From a checkpoint of a small transformer trained on Wikipedia: 2 heads of 64 (1 for keys and values).
Each number is 128 + 24 x the weight over its row's rms, rounded and kept within 0 to 255. Layers, rows and columns count from 0. The size above them is the row's rms in percent of the matrix's.

# layer 20 attention output (transposed), 128x128, rms 0.144, rows 7-41,71-105, columns 64-127
size [ 94 101 118  96 108 101  97  97 107  91 102  95  98 116 101 108  92 106 108 100 102 101 118  93 101 106 109 105 103 119  96 118  92 116 106  97  85  94  96 105  92  95  97 105 105  98  86 105 106  95  97  88  91  92  88  93  91 105 101  92  88 106  90 100 102 101  88 104  94  90]
[[123 166 159 174 135 128 145 101 111 112 108 125 120 140 178 174 114 104 153 119 112 157 145 139  84 122 114  87  84 129 126 114 131 134 111 140 136 119 102 112 110 113 121 177 115 113 107 130 163 132 162 121 126 139 119 116 124 133 126 143 155 149 164 136]
 [132 115 104 132  64 153  85 124 111 117 141 113 143 165 118 136 121  85  89 139 123 131 134 133 150 115 151 167 155 101 122 116 138  92 157 120 145 124 126 121 143 151 124  91 128 139 111 143 114 142 122  99 143 121 123 117 129 201 177 150 145 138 151 125]
 [140  98 127 170 155 127 146 147 170 114 136 146 120 135  91 126 160 130 136 145 115  80 121 148 161  72 165  85 161 108 121 162 131 115 127 136 120  91  89  96 158 120 113  86 131 105 117 126 138 125 135  97 100 116  79 110 153 148  58 141 167  97 140 165]
 [114 111 154 102  93 107 113 154 153 132 114 117 111 104 119 118  98 115 128 105 165 140 129  98 106 119 143 154 111 116 131 138 162 131 155 119 123 125 113 106 129  88 121 165 123  77 170 108 128 129 147 121 115 121 127 196 160 145  95 135 153 153  84 157]
 [149 117 125 141 113 117  98 119  97 129 127 147 125  74 118 113 163 132 138 110 114  97 151 121 115 134  98 131  93 108 106 131 140 102 135 100 138 188  84 121 115  83 127 139 152 151 146 173 132  96 150 137 123 126 156 116  83 117 147 159 114 123 117 127]
 [157 147  89 119 120 176  90 102  78  94 133  97 121  88 118 120 113 104 131 108 137 141 128 102 147 109 154 144 132  85 105 140 116  98 148 131 162 112 147 126 126  87 162 118 141 141 113 147 138 100 124 123 137 154 148 129 149 148 149 148 133 124 121 145]
 [139 159 120 141 141 160  91 118  93  93 136 108 127 131  76 121  94  96 147  95 113 114 112 110 132  69 119 148 121 120  96  68 104 131 165 117 103  52 161 139 168 150  97 132 151 117 124 102 121 138 114 117 153 131 110 129 144 174  93 155 128 115 140 143]
 [127  94 140 151 147  95 130 139 118 152 119 142 108  88 166 167  85 140 133 151  95 151 120 118 113 145 134 138 115 125 146 129  78 133 122 117 138 134 144 115 173 145 152 155 115 111 125  99 181  95 117 136 139 164 152 152 110 109  98 132 172 150 106 135]
 [107 129 117 171 142 114 137 132  93 116 158 111 119 115 168 147  84 138 146 183  97  87 112 133  74 107 136 125 113 154 162 110 127 156 102 128 117 138 107 105  99 159 110 133 101 143 143  57 163 108 138 127 164 112 151 150 143 160 105 115 148 122 140 120]
 [159 144 149 127 127 119 143 104 157 120 150 113 147 102 121 144 117 140 169 129 133 139 165 145 120 162 122 129  91 152  96 139 107 122 122 118 126 133 172 107 123  74 176 106 158  90 127 135 137 142 198 133  97 186 113 110  52 134 110 166 105  99 149 136]
 [136 124 173 120 135  80  87 135 110 108 118  82 123  69 132 184  91  72 117 135 140 148 107 142 111 144 111 134 129 147 141 120  87 142 123 129 141  49 146 131 120 135 183 164 160 119 129 132 121 109 140 123 141 183 113 160  92 116 149 122  95 164 155 120]
 [ 84 153 156 139 137 163 152 106 147 127 128 122 133 111 129 128 108 131  76 168 106 126 137 127 126 135 138  92 123 137 125 161 102 177 106 122 146  76 130 128 131 201 131 172 118  86 129 110 166 162 109 145 116 129 138 165  94 123  42  96 128 158 123 140]
 [131 106 150 120 130  94 110 128 116 112 106  65 114 105 154 129 145 130 123 119 154  91  99 105  81  89 117 138 117 126 116 130 102 117  86 144 142  98 114 127 114 173 150 167 138 101 140 113 165 115 155 160 112 128 117  99 143 129 148 129 106 147 159 110]
 [149 155 134 102 155 148 129 115 107 168 114  99 150 152  84 116 168 112 115 144 126 107 104  84 109  85 142 102 114 128 132 125 127 137 164 125  86 131 132 143 128 103 140 158  99 124 163 110 163 165 141 117 120 126 171 110 151 178 100 100 113 134 160 124]
 [135  91 123 131 142 126 121 172 135 139 109 161 126 152 127  84 129 133 139 101 145 133 126 125 142 138 119  82 146 111 124 201 133 156 118 124 160 140 171 121 135 119 135 129 142 133  98 137 111 134 143 120 139 114 120 128 120  93 166 145  85 151  69  87]
 [ 89 127 100 154 155 138 131 171 143 117 152 135 171 132 135 112 168 113 143 120 162 108 157 170 142 154  73 137 124 100 145 134 112 112 109 159 122 132 101  98 132 142 138 138 151 131 141 123 114 105 179 167 155 137  91 117  91  89  87 141 161 111 147  87]
 [164 144 182 122 139 179 139 122 155 124 140 157 119 135 115 112  81 157 142 130 117 156 166 144 107 127 123 172 126 157 134 123 137 148 163 104 117 136 109 135 133 198 133 152 160 112  87 108 131 136 170 158 153 140 120 152 104 102 122 151  91 100  99 100]
 [132 125  80  98 114 140 168 117 114 132 181 138 158  76 119 151  45 116  78  94 126 141 132 135 164 113 101 164 114 114 108 111 118  98 130 125 108 153 149 133 137 143  90 126 118 163 127 147 128 127 140 115 140 125 121 112 122 155 154 156  66 145  70 128]
 [ 74 156 110 125 123  89 118 117  85 125 141 123  98 142 128  99  98  90 137 113 112 117 105 129 101 156 108 121 127 114 122  99  98 121 118 144 139 131 111 121 126  62 123 130 160  76 158 112 128 136 134 130 158 185 148 153  93 105 130 102 134 178 140 135]
 [165 153 176 140 116 133 166 146 103  96 122 103 106 114 151 128 121 105 131 147 130 112 143 149  72 135 122 129 101  98 128 115 104 107  96 114 137 150 107 103 118 129 147 180 148 125  98  98 177 126 139 164 142 104 140 121 110 152 143 126 145 142 102 128]
 [128 111 117 121 129 155 112  96 124 162 106 149 127 189 103 109 110  88 118 147 136 142  89 128 154  96 102 131 165 153 153 140 135 144 173 116 105 133 179 129 101 151 113 133 133 155 101 141 121 109 104 122 130  77 143 150 169 129 140 144 167 121  85 161]
 [159 160 140 114 112 144 145 130 127 138 153 154 121  86 144  94  72 121  83 102 129 142 174 104 124 117 145 162 130 120 176  89 121 116 141 116 131 111 176 131 109 121 106 131 158 185 149 104 121 156 117 123 142 125 133 124 116 177 187  89  59 157  67 143]
 [134 131 131 112  98 111 146  70 124 118 112 167 122 114 158 115 137 147 105 106 132 154  96 148 116 171 136 169 121 102 114 137 102  72 147 105 160 112 148 141  91 184 145 146 123 122 124 133 148 133 125 134 130 177 149 153 125 160  78 132  88 169 106  95]
 [ 95 136 149 141 141 120 138 138 129 105 140 164 114 139 149 113 104 157 143 127 134 130 146 102 129  86 119 147 131 100 150 122 128 154 149 111 121 106 127 108 128 119 122 135 105 119 139 141 155 100 117 101 131 125 147 132 129  78 110  83 101  95  96  93]
 [152 126 116  89 197 126 134 113 146 167 135 150 148 108 132  89 182 144 146 167 151 114 114 141 140  90 144 103  94 131 104 121 153 102 159 125 116 122 105 120 195 119 127 117 121 139 109 151 123 131 214 136 118 115 150  97 118 121 166 156 123 111  69 132]
 [156 104 110 122 124 125 124 108 117 114 167 133 132  74 126 127 107 107 139 110 100 100  97 153 119 154 122 153 154 121 169 127 133 136 113 135 135 235 174 120 155  47 136 137 114 157 166 152 115 155 128 139 121 114 128 136 131 126 191 116 126 144 127 134]
 [131 126 166 121 102 123 157 126 139 107 118 135 144  90 136 153 113 155 122  94 136 149 131 120 131 132 111 175 130 183 110  98 149  81 117  98 114 122 107  97 109  67 117  93 122 131 126 171 134 114 131 154 123 120  78 165 100 102 122 145 139 149 148  93]
 [120 176 128 175 102 110 107 148  67 111 147  99 133  93 102 117 135 100 123 135 143 142 125 111  90  90 134 138 129  73 125 126 147 110 101 145 188 153 142 124 113 122  87 150 144 149 119 123 112 107 149 166 140 138 105 106 166 108 142 140 138 166  63 125]
 [144 137  87 109 123 115  91 120 126 106 138 119 166  90 146 153 153 141  87 133 113 105 147 155 116 140 115 136 136 162  93 155 121 142 128 122 153 116 129 129 145 154 134 120  61 115 141 152  81 122 158 158 126 128  81 162 147 149 141 136 103 109 156 120]
 [120 161 138 162 157  70 109 130 117 108 123 115 138 108  93 114 127 101 142 128 140 149 178 152 146 140 144 122 106  99 137  99 138 175 125 116 127 103  95 151 130 166 141 147 167 145 159 141 139  81 137 180 125 143 156 113  86 102  68 141 107 105 107 126]
 [116 119 129 102 124 167 112  99 108 128 146 109  79 161 139 163  85 108  76 108 127  97 107  99 107 116 100 152  97  73  99 119 127 133 146  86 124 125 151  93 138 179 117 168 127  94 110 144 114 153 113 113 128 124 158 114 140 142 112 108 110 109 128 124]
 [163 126 148 142 132 159 120  91  98 140 150 117 133 140 125 173 143 121 111 146 117 104  97 113 119  83 113 113 165 122 155  75 114  90  90 121 137 104 110 138 132 208 140 103 100 115 114 112 126 150 111 114  98 112 117 169 131 158 139 100 121 122 160 125]
 [126 107 122 126 107  96 107 135 125 163 143 129 132 174 127 115 114 106 141 123 130 129 143 104 149 166 146 143 175 120 134  85 156 106 133 136  98 123 141 121 135 206 124 126 145 108 136 111 119 146 147 141 142 105  99 151 132 105 159 128 142 147  81 144]
 [117 131 110 123 132 123  95 167 137 118 144 171 155 144 130  97 128 143 152 162 104 139 147 110 147 118 154  93 106 137  83 149 138 139  97 154 111 154 116 166 149 143 159  92 157 121  94 111 135 137 104  84 128  99 135 105 149 120 175 100 126 149 120 111]
 [135 150 148 129 130 112 139 166 132 125 152 162 155  92 119 157  82  67 142 194 120 141 125 148  92 160 122 116  74 100 103 128 171 152 142 125 105 112 151 117 149 179  83 147 161 105  99 137 100 124 141 103 115 107 158 113 124 145  89 119 107 120 125 125]
 [176  97 117  96 121  91 117  93 148 126 146 165 131  67 116 102 123 115  90 121 123 130 106 127 129 140 125 123 127 105 140 126 113 123 126 154 149 123 161 164 154 154 161 123 108 148 143 105  91 104 114 191 121 113 134 163  93 133  90  96 120 148 145 153]
 [101 118 147 112 156 135 139 136 101 123 115 130 153 135 102 124  81 119 166 155  96 118 158  72  87 105 115 128 147 123 124 114 159 159 131 117  97 135 138 135 123  55 127 158  78 169 168 116 127 132 103 118 120 131 161 182 148 113 132 135  93  89  79 140]
 [122 115  98  74 167  98  89 106 115 165 101  85 116 102 110 141  63 143 112 141 140 156 114 121 112 132 137 127 130 140 136 119  96 138 114 147 139 143 160 131 150 117 122 131  71 131 116 128 144 135 117 138 134 171 167 101  85 123 170 123 113 138 141 148]
 [129 131  98 144 115 127 127 136  72 143 157 132 170 126 131 104  86 142 118 125 141 120 149 151 157 120 133  91 131 127 137 114  95 127  84 123 135  71 131 117 127 122 138 147 126 130 101 115 141  97 126  93 117 158 114  92  98 135 143 111 119 114 159 125]
 [ 75 141 102 100 131 127  99  92 136 121  92 127 136 164 137 139 190 126 146 127 120  92 163 116 141 188 105 158 160 120 115 147 125 101 102 131 119 100 137 113 128  72 122  93 149 109  92 112 105 133 175  91 142 139 134 103 123 121  85 164 160 123  95 120]
 [113 160 181 148 121 101 121 105  96 134 122 119 105 168 126 103  81 164 136 167 134 115 195 145 121 132 129 119 135 141 148 146 154 135  99 107 113 135 130 139 130 123 144 143 159 182 165  95 131 122 112 149 113 124 118 129 132 163 160 155 155 116 152 155]
 [104  85 110 135  91 130 162  84 124 180 141 149 135 114 144 113 140 129 134 108 164 148 121 125 115 144 129 153 158 119 145 161  92  76 131 145 152  96 105 152  93  77 146 138 128 126 116 131 132 157 118 140  90 159 151 114 120 134  72 117 102 168 144 114]
 [ 96 111 117 105 135 147 153 142 146  93 126 121  97 119  75 139 195 142 141 176 111  96 119  90 133 136 129 121 118 177 125 137 125 120 120 164 125 168 126 168 114  89 116 127 105  99 159 149 108 146 175  77 103 100 138 146 119 161 116 150 101 145 133 117]
 [146 142 142 102 155 142 123 103 123 161  98 156 123 144 114 123 117 136 124 136 138  91 134 122 139  96 127 176 116 146 122 144 129 144 120  92 149 129 151 179 131  81 118 126 163 152 130 121 163 130 108  98 116  84  93 124  85  79 143 153  74 118 102 121]
 [102 102 105 127 114 137  95 112  88 114 125 127  97 142 128 141  75 118 131 125 155 144  68 112 149 146 140 175 151  94 134 146 125  94 119  90 120 138 122 146 145 233 120 145 185 132 122 136 127 126 120 114 121 111 114 129 154  86 176  96 155 140 108 170]
 [132 110 111 107 100 129 178 125 188 162 181 121 137 118 166  95 118 176 103 116 139 144 149 118 125 147 186 121 178 149 117 124 151 131 140 130 113 144 144  93 162 143 111 115 110 158 158  98 133 133 122 175 143 143 111 138 110 155 130 121 106 124 108  92]
 [ 89 134 134 138  84 108 119 131 120 109 120  84 116 119 121 135 194 139 153 163 122 141 106 116  90 142 143 140 156 139 140 171 173 130 130 104 106 126 151 151  86 125 134 120  97 103 143 136 101 101 152 122 155 133 157 136 110 121 118 135 140 118  97 134]
 [156 126 149  81 137 125 121 144 163 108 129 107 135  88  85 152  63 110 129 123  88 161 136  80 178 143 127 143 127 110 126 116 106 128 140 131 106  86 188 123 129 140 126 138  93 136 144 144 102 149 132 112 158 168 161 149 102 161 160  98 107 134 132 184]
 [130 142 104 129 115 156 138 153 125 112 163 129 118 108 163 143 197 117 140 122 145 144  93 170 154 163 148 163 124 124 113 169  93 126 125 170 148 128 142 146 160 185 152 118 134 111 128 145 120 129 107 112 123 145 126 154 130  99  72 104 135 151  88  97]
 [125 150 134 124 119  84 133 151 104 126 130 116 154 147 150 102 121 110 119 186 122 115 152 149  82 114 165 171 115  99 104  76 141 146  99 141 115 117 107 154 172  80 127  92 139 128 145  97 160 121 138 108 158  99 116 135 124  79 144 112 160 139 113 145]
 [127 104 128  89 125 124 139 104 115 155 112 136 128 149 104 123 124 164 114 131 117 114 145  83 152 133 184 155 187 166 119 141 141 180 148 130 105 133 103  89 129  96 122 130 101 113 173 152 135 123  75  88 140 138 140 130 127 168 128 141 103 104 149 158]
 [127  99  94 122 102 127 106 158 125 133 155 150 105  69 107 130 132 127 118 130 134 193 123 146 197 181 138 105 141 113 119 141 129 133 141 108 110 143 120 130 132 190 148 158 129 157 151 146 136 115 104 117 149 145 122 108 120 123 171 125 104 141 101 142]
 [132 124  97 122 140 128  88 144 132 103  97 123 106 143 118 111 110 145 147 146 131  82 127 117 150 147  99 123 111 194 108  81 115 156  99 133 118 134  93 140 125  84 144 141 133 132 151 152 152 127 155 124  83 112 119 120  92  89 141 153 136 114 165 162]
 [153 137 134 109 110 118 141 118 121 110 103 163 129  81 106 181 153 181  95 134 164 137 160  82 149 133 169 125 132 141 132 141 180 114 119 115 125 102 154 108 131 151 138 135 104 158 168 125 152 121 152 126  87  83 131 115 123 128 101 115  87  81 115 144]
 [144 103  99 150 145 120 161 107 178 150 133 109 144 123 156 136 167 161  99 108 134 121 163 121 110 172 141 122 166 145 115 127 138 156 103  80  91 120 137 139 151 227 122 131 114 120 148 140  98 134 125 102  96 169 152 126 108 113 146 151 115 101 156 129]
 [132  74 143 159 156 119 190 119 148 111 128 132 146 121 136 141 198 114 108 125 118 115 147 103 129 115 152  79 113  69 121  94 154 104 108 133 157 108 131 126 190 211 122 115 143 148 102 139 142 113 146 155 117 162 145 103 126 118 139 126 149  83 149 137]
 [122 137 112 153 131 150 109 148 139 136  87 159 131 157 111 140 114 142 112 107 138 123 118 168 127 107 112 139 108 131 104 128 136 136 100 120  86 100  90 120 111 131 112 155 106  99  90 173 111  68 170 120 113 117 101  89 106  89  98 160 118 101 140 112]
 [157 193 141 142 129 117 167 183 121 111 117  86 131 117  81 172  83 102 121 114 140 115 137 108 158  89 113 143 141 153 127  92 108 158 100 124  83 129 105 155 155 125 131 114 120 119 152 138 155 127 136 115 148 137  68 123 100 137 116 131 137  96 145 149]
 [106 136 139 119  85 146 109 145 105 185 133 135 151 148  95 119 153 125 138 149 104 137 152 169 126 193 146 128 145 156 130 118 126 143 137 118 134 136 135 154 127 102 134 125 144 107 146 121  77 164 144  92 116 161 169  86 130 134 108 140 128 179  86 137]
 [105 167 148 176 158 152 136 154 140  82 165 128 104 190 127 157 210 124 153 106  87 116 162 124 131 166 130 151 109 149 115 114  96 116  98 138 158 126 178 139  92 128 113 106 157 110 149 112  96 122  97 140 125 151  79 133 114 153 110 116 133 131 124 104]
 [152  93 157 118  79 109 116 156  97 156 127 128 103 149 133 131 145 124 136 149 150 151 121  96 139 136 143 130 149 197 143 122 128 136 159 131  84 133  88 165 147 162 127 118  81  73 114 152 143  96 122 115 102 155 122 114 100 106 167 134 135 148 104 114]
 [115 133 106 121 129 132 137 138 152 128 163  90 120 140 116 122 126 111 164 134 109 162 192 151 155 153 159 110 103 116 141 174  82 139 109 163 139  97 208 106 148 119 142 127 121 105 144  76  91 118 151 114 132 178 109 117 165 134  92 117 146 140 114 124]
 [148  87  96  89 136 145 135 137  99 162 133 179 130  86 128 102 158 146 160 127 144 158  89 175 157 126  97 147 112 134 125 152  87 127 107 142 129 107 128 128 126 132 154 129 170 163 105 160 114 135 123  52 103 135 130 114 114  92 116 114  82 111 149 148]
 [ 70 113 104 142 140 149 143 120 124 128 151  88 126 172 206 124 144 148 112 147 108 151  98 130 123 118 142  82 111  96 134 130 119 152  98 158 123 119 164 109 111 159  84 120 154 129 151  68 144 127 118 106 137 107 119 108 120 120 165 131 169 128 129 138]
 [132  69 122 107 154 141  88 108 154 127 143 145 129 164 146 179 142 133 132  67 144 108  68 159 110 115 103  98 107 143 120 160  90 120 127 120 201 150 146 106 123 179 149  97 133  88 119 133 147 129 146  91 126 130 107 150 146  99 151 136 152 151 161 139]
 [129 154 114 145 133 123 110 109 111 168 140 140 122 111 182 143 180 103 171 112  95 151 160 180 160 131 115 149 125 158 156 144 144 109 117 157 135 148 133 157 159 128 143 160 144 172 134 121 127 155  99 105 139 109 108 160 144 144 123 123 115 153 160 161]
 [111 100 157 138 167 116 120  97 184 116 130 157 133 117 119 101 152 119 137  79 142 159 118 139 113 151 154  99  94 108 103 126 127 141 154 159 169 156 114 100 141 151 148 135 134 136  86 123  88 106 133 154 136 139 133 116 147 140 175 123 143  95 122 120]
 [105 101  97 119 115 134 127 132 115  99 130 144 108 129 153 129 157 117 118 117 182 148  82 178 112  91 136 130 131 175 154 142  73 152 131  99 133 129 154 145 125  92 105 145  98 138  99 112 110 113 138  84 118 117 110 103 112 104  68 146 103 132 113  78]
 [134 152 133 116 118 154 177  91 142  99 103 108 118 111 137 147 174 159 110  92 134  97 138 152 129 174 118 111 112 143 166  94  97 120 140 131 158 113  99 106 113  70 108 142 127 111 133 146 121  95 173 134 119 172 136 141 122 116 151 152 123 139 114 128]
 [136 109 105 158 131 152 114 115 145 120 100 130 148 131 185 113 172 127 119 122 113  97  81 105 145  94 166 144 160 137 145 140  66 135 115 122 107 166 106 126 161  66 166 120 127 140 127  90 138 152 134 113 137 139 112 149 174 155 107 153 125 133 139 140]]
# layer 20 attention value, 64x128, rms 0.27, rows 8-42, columns 64-127
size [ 92 101  91 106 100  97  98 106  92  98  89  98 114  95 100  84 102  96  97  98  98 106  98 104  92 106  91 103 113  97 107 102 106  97  97]
[[136 121 159  70 132  58 112  85 123  91 142 114 141 154 156 135 127 156 151 115 145 141 144 137 154 151 137 141 126  99 127 165 179 162 123 141 165 117 161 105 108 120 136 136  89  95 106 132 144 117 122 121 122 123 147 143 131 131 180 156 107 127  97 148]
 [164 136 133  88 100 153 125 141 103 135  94 137 105 120 150 136 105 163 124 112 138 154 128 141  83 149 122 110 102 125 184  82 109 157 121  87 110 125 114 103 129 129 153 130 111 139 168 145  96 133 120 127 170 132 145 144 103 139 124  85 115 151 116 140]
 [118 145 145 124 131 124 163 125  97 166  89 122 141 137 140 113 127 169  82 148  85 107 156 127 154 164 105 112 129 129 114 159 137 118 153 101 104 124 127 153 150 133 154 123 122 155 130 115  89 108 164 149 127 142 115  93  98 116 138 156 137 164 145 138]
 [ 97 149 154 165 130 112 132 128 147 153 167 155 144 129 152 131 153 114 101 142 111 144 114 107 145 124 185 115 117 108 152  92 127 157 116 166 136 144 149 126 140 104 106 111 127 101 135 105 168 135 134  58 142 209 102 120 140 162 140  98  90 110  91 111]
 [121 119 137 107 144 102 156 122 148  95 120 138 125 143 130 124 121 100 146 127 108 104 157 139 111 169  50 116 147 156 139 105 148 138  76 164 122 122 110 126 173 101 127 114  98  94 104 120 135 119 128 156 117 104 120 121 119 126 167 122 110 140  93 125]
 [168 108 171  67  86 161 109 123 143 141 138 122 151 140 156 118 138 160 132 109 121 126 161 164 110 174 103 118 137 129 129 111 171 147  62 126 109 145 103 151 147 134 125 121 142 142 152 124 112 128 143 144 135 107 114 158 116 133 136 120 175 120 151  66]
 [126 141 113 162 113 139 146 128 151 176 129  91 119 103 143  84 144 133 148 148 171 108 141 128 129 126 111 146 136 127 118 129 137 111 154 144 114 107 122 122 153 143 118 133 128 136 121 148 132 131  91  87  83 161 128  86 133 111 148 146 129  86 111 148]
 [123 128 120 117 136 129 126 125 145 102 168 127 122 110 117 125 128 131 126 167 182 125 155  71 141 136  94 142 161 156  82  90  88 133 143 142 116 115  89  96  87 158 149 176 112 112 127 143 105 131 157 122  94 147  92 125 140 113  94 150 120  95 145 139]
 [157 130 121 138 150 186 140 148 155 105  91 133 124 139 121 112 119 122 159 102  75 142 119 121 154 108 132 140 121 102 107  86 105 118 143 115 142 113 140  91 104 136 103 113 124 139 122  88 142 151 140 124 109  85 149 161 161  88 130 114  92 140  95  89]
 [ 99 123 141 114 115 122 129  91 130 105 120 118 139 113 157 114 117 114  94 142 112  91 168 171 140 142 112 129 118 134 118 131 164 122 107  90 145 104 121 132 151  99 126 112 156 135 106  93 114 187 117 184  96 107 143  94 182 152 126 132 115  89 131 100]
 [ 88 129 109 137 130 121 148 161 125 132 148 157 120 114 100 157 130 121 170 114 147 160 100 123 119  95 122 143 160 130 117  94 152 114 129 138 105 100 106 149 130 161 130 116 125 206 151 153 116 154 127 116 116 152 134  83 100 135 114 146 137  49 123 121]
 [121 155 109 121 147 136 115 164  92 123 140 148 142 121 126  88 135 144 101 163  94 107 186 130 131 160 151 131  91 130 148 140 154  89 153 133  97  89 113 120 136 137  95 129 199 136 146 105 112 144  71 145 134 141 137 155 150 112 149 105 140  99 138  90]
 [113 127 150  86 135 143 159 161 133 142 128 154 135  96 155 134 140  99 186 103  98 125  99 154 129 158 150 107 118 134 124 109 153 134 101 128 128 134 132 132 129 129 126 113 104 153 170 173  81 118 149 164 101 143 104 124 148 116  94 150 158 130 144 106]
 [129  87 130 126 161 146  96 136 120  73 136 144 116 134 120 139 139  81 112 154 104 101 140  97 133 113  65 155 102  67 133 147 137 111 144 116 145 104 119 123 145 124  68 109 103 102 142 135 115 109 113  92 121 125 130  94 135 125 148 127 115 126 136 121]
 [158 141 193 173 134 119 125 117  89 125 125 105 102 124 113 158 132 168  86 153  86 131 119 142 135 145  92 142 101 107 155 140 162 156 111 135 135 120 154 144 117 183 133 125 169 114 181 104 172 137 103 118 127 121 150  77 149 160 120 141  92 126 149 144]
 [135  87 138  90 151 102  98 107  96  72  83  77 111 125 126 101 109 164 164 146  84 142 109  72 137 118 117 129 101 118 134 163  89 131 139 103 111 114 140 130 117 155 127 121 149 134 132 126 158 172 129 106 106 139 121 130 110 153 134 117 189 127 110 122]
 [ 80 142 162 122 137 119 102  89 136 155 120 139 147 165 121 124 107 134 160 165 117 126 166 100 126  85 154 111 165 134 124 141 133 131 137 172 153 139 142 125 145 160 128 126 110 135 113 133 136 107 124 108 112 129 136 114  95  77 159 130 106  97 141 147]
 [131 137 120 159 116 136 182 122 112 147 145 139 148 164 150 152 121 112 105 174  41 126 143 135 164 137 122 123 146 139 117 114 144  91 127 124 112 107 134 109 119 136 141 135 130 170 162 142 155 108 131 102  91 127 105 111 153 114 112 110  88 126 111 132]
 [ 97 128 106 108  98 161 133 147 147  71 145 123 112 113 127  99 156 124 137 134  70 126 142 174 111 120 118 128 138 157 109 142 117 142 124 152 128  97 100 126 116 170 132 100 167 108 143 132 143 146 113 155 109 191 138 139 126 167  90 107 156 123 152 106]
 [ 92 128 109 107 146 111 117 102 142 122 149 123 130  94 156 146 134 143 149 110  99 129 111 141  93 126  85 128 129 115  77 126  82 101 157  98 136 139 111 167 126 103 158 107 101 102 127 132 151 119  98 153 133 139 137 147 148 125 143  77 125 152 101 100]
 [ 83 154 144 149 135 119  93 118 159 154 166  88 126 119 113 104 115 108 149 141 135 117 167 128 141  95 129  97 136 152 129 136 109 135  88 168 120 132 129 122 146 149 195 133 131 131 124 152 157 109 106 134 112 121 121 143 125 102 143 148 129 148 109  95]
 [156 117  80 150 178 125 108 114 120 166 146 136  87 155 106 128  82 115 109 148 107 118 133 140 132 107  84  99 136 159 152  94 201  67 127 152  99 125 132 134 132 141 125 171 109 146  97 145 140 154  94 124 117 164 145 101 147 116 130 123 166 106  89 124]
 [111 144 115 139 147  99 112 133 153 174 123  65 162 109 104  99 145 143 165 142 139 149 132 149 139 124 127 163  95 152  85 129 142 127 107 162  84 115 107 121 112 128  90 142 128 168 132 132 136 105 147  81 157 152 150 112 113 173  99 123 111 117 138 109]
 [114 156 141 121  76 130 115 158 164  96 133 119 133 122 141 145 131 107 139 130 138 113 144  38 114 133 158 181 133  95 139 120 120 134 152 145 142 150 153  87  94 138 113 139  93 117 121 138 121 146 153 118 134 152 124 121 159 187 118 163 113 177 118 166]
 [ 87 155 170 117 167 158 147 126 142 133 101 124 134 111 110 129 127 158 149 167 120 138 125 132 155 115  68 131 159  96  90 142 143 181 111 123 143 117 145 113 167 111 125 102 135 113 127 147 124  68  88 122  88  89 150 136 118 108 143  88 126 184  91 123]
 [143 134 152 141 117 141 109 145 107 175 155 143 169 159 151 121 130 134 139 135 122 138 119 157 120 147 172 130  93 113 128 148 115 118  89 147 133 113 150  94 142 102 115 150 141 158  86 124 161 161 124 124 134 162 138 105 139 137 123 185 127 176 100 145]
 [121 106 154 126 150 171 118 133  66 140 112  99 117 130 133 100 163 145 106 172  74 159 139 149 100 139 136 157 115 130 132 117 158 150 102 127 110 108  81  78 125 149 167 148 116  94 138 137 128  90 109 111  93 119 116 142 123 100 124 130 120  86 128  47]
 [107 125 159 105 118 113 125 140 163  91 128 106 151 177 106 109 128 142 122 107 130 107  68 101 147  69 129 134 120 142 120 130  92 103 117 140 135 128 161  91 126  91  67 104 160 101 107 108  86 120 127 147 106 140 117 104 137 105 169 120 100 128  66 142]
 [145 109 140 139  99 209 117 123 152 143  70 134 123 110 140 107 161 118 116 134 179 141 111 162 139 102 158 112 138 161 134 105 132 117 120 136 118 107 157  93 101 165 164 133  93 132 119  89 100 145 110 132 132 117 105 116 112 117 122 157 109 106 108 103]
 [134 138  78 102 104 118 142 113  98 121 127 151 152 139 142 111 149  99 135 154 124 125 141 175 135 169 138 135 124 135 122 149 167 145 118 161 169 116  87 156  87 138 127 155 133 103 108 169  81 121 171 164  88 156 115 172 136 127 119 140 168 119 143 107]
 [114 124 130 101 134 127 110 140 105 112 111 128 142  96 139 101 120  96 120 134 170 145 136 133 117 129 145 121 116 148 140 126  88 190 117 134 102 135 110 170 129 133 143 106 162 142  89 154 130 166 116 173 110  98 141 100 143  81 141 131 110 119 136  78]
 [ 92 113 135  80 111 164 103 146 105 142 104 100 137 132 153 149 132 127  85 132 122 135 140 143 137 113 148 125 110 127 117 125 121 166 135 130 143 153 142 118 111 114 162 138 119 118 122 176  92 162 112 123 137 119 116 117 122 136 130 174 173 144  98 110]
 [116 117 135  69  77 123  89 113 109 123  95 114 133 139 161 140 136 118 173 128 128 133 157 103  89  92 131 136 126  83 132 134 154 130 165 127 138 174 101 135 128 110  86 116 155 156 140 148 125 149 110  94 170 127  96 153 136 174 142 132 113 132 152 134]
 [138  95 137  79 126 149 114 149 181 107 107  87 129 103 158 146 146 138 183 149 179 118  98 158 114 126 139 139 154  96 125 122 153 137 126 128 149 123 131 155 120 129 109  75 152 126 110 159 112 167 173 155 136 144 143  86 102 114  76 110 136  96 180 135]
 [116 161 159 123  96 179 114 160 152 128 117 126 133 134 150 150 172 107 141 153 141 107  81  68 133 163 129 112 133 137 163 100 107 140 127 160 128 131 129  92  73 104 118 108 155 113 119 145 123 101 158  58 125 143  98 141 135 103 128 115 126 142  97 137]]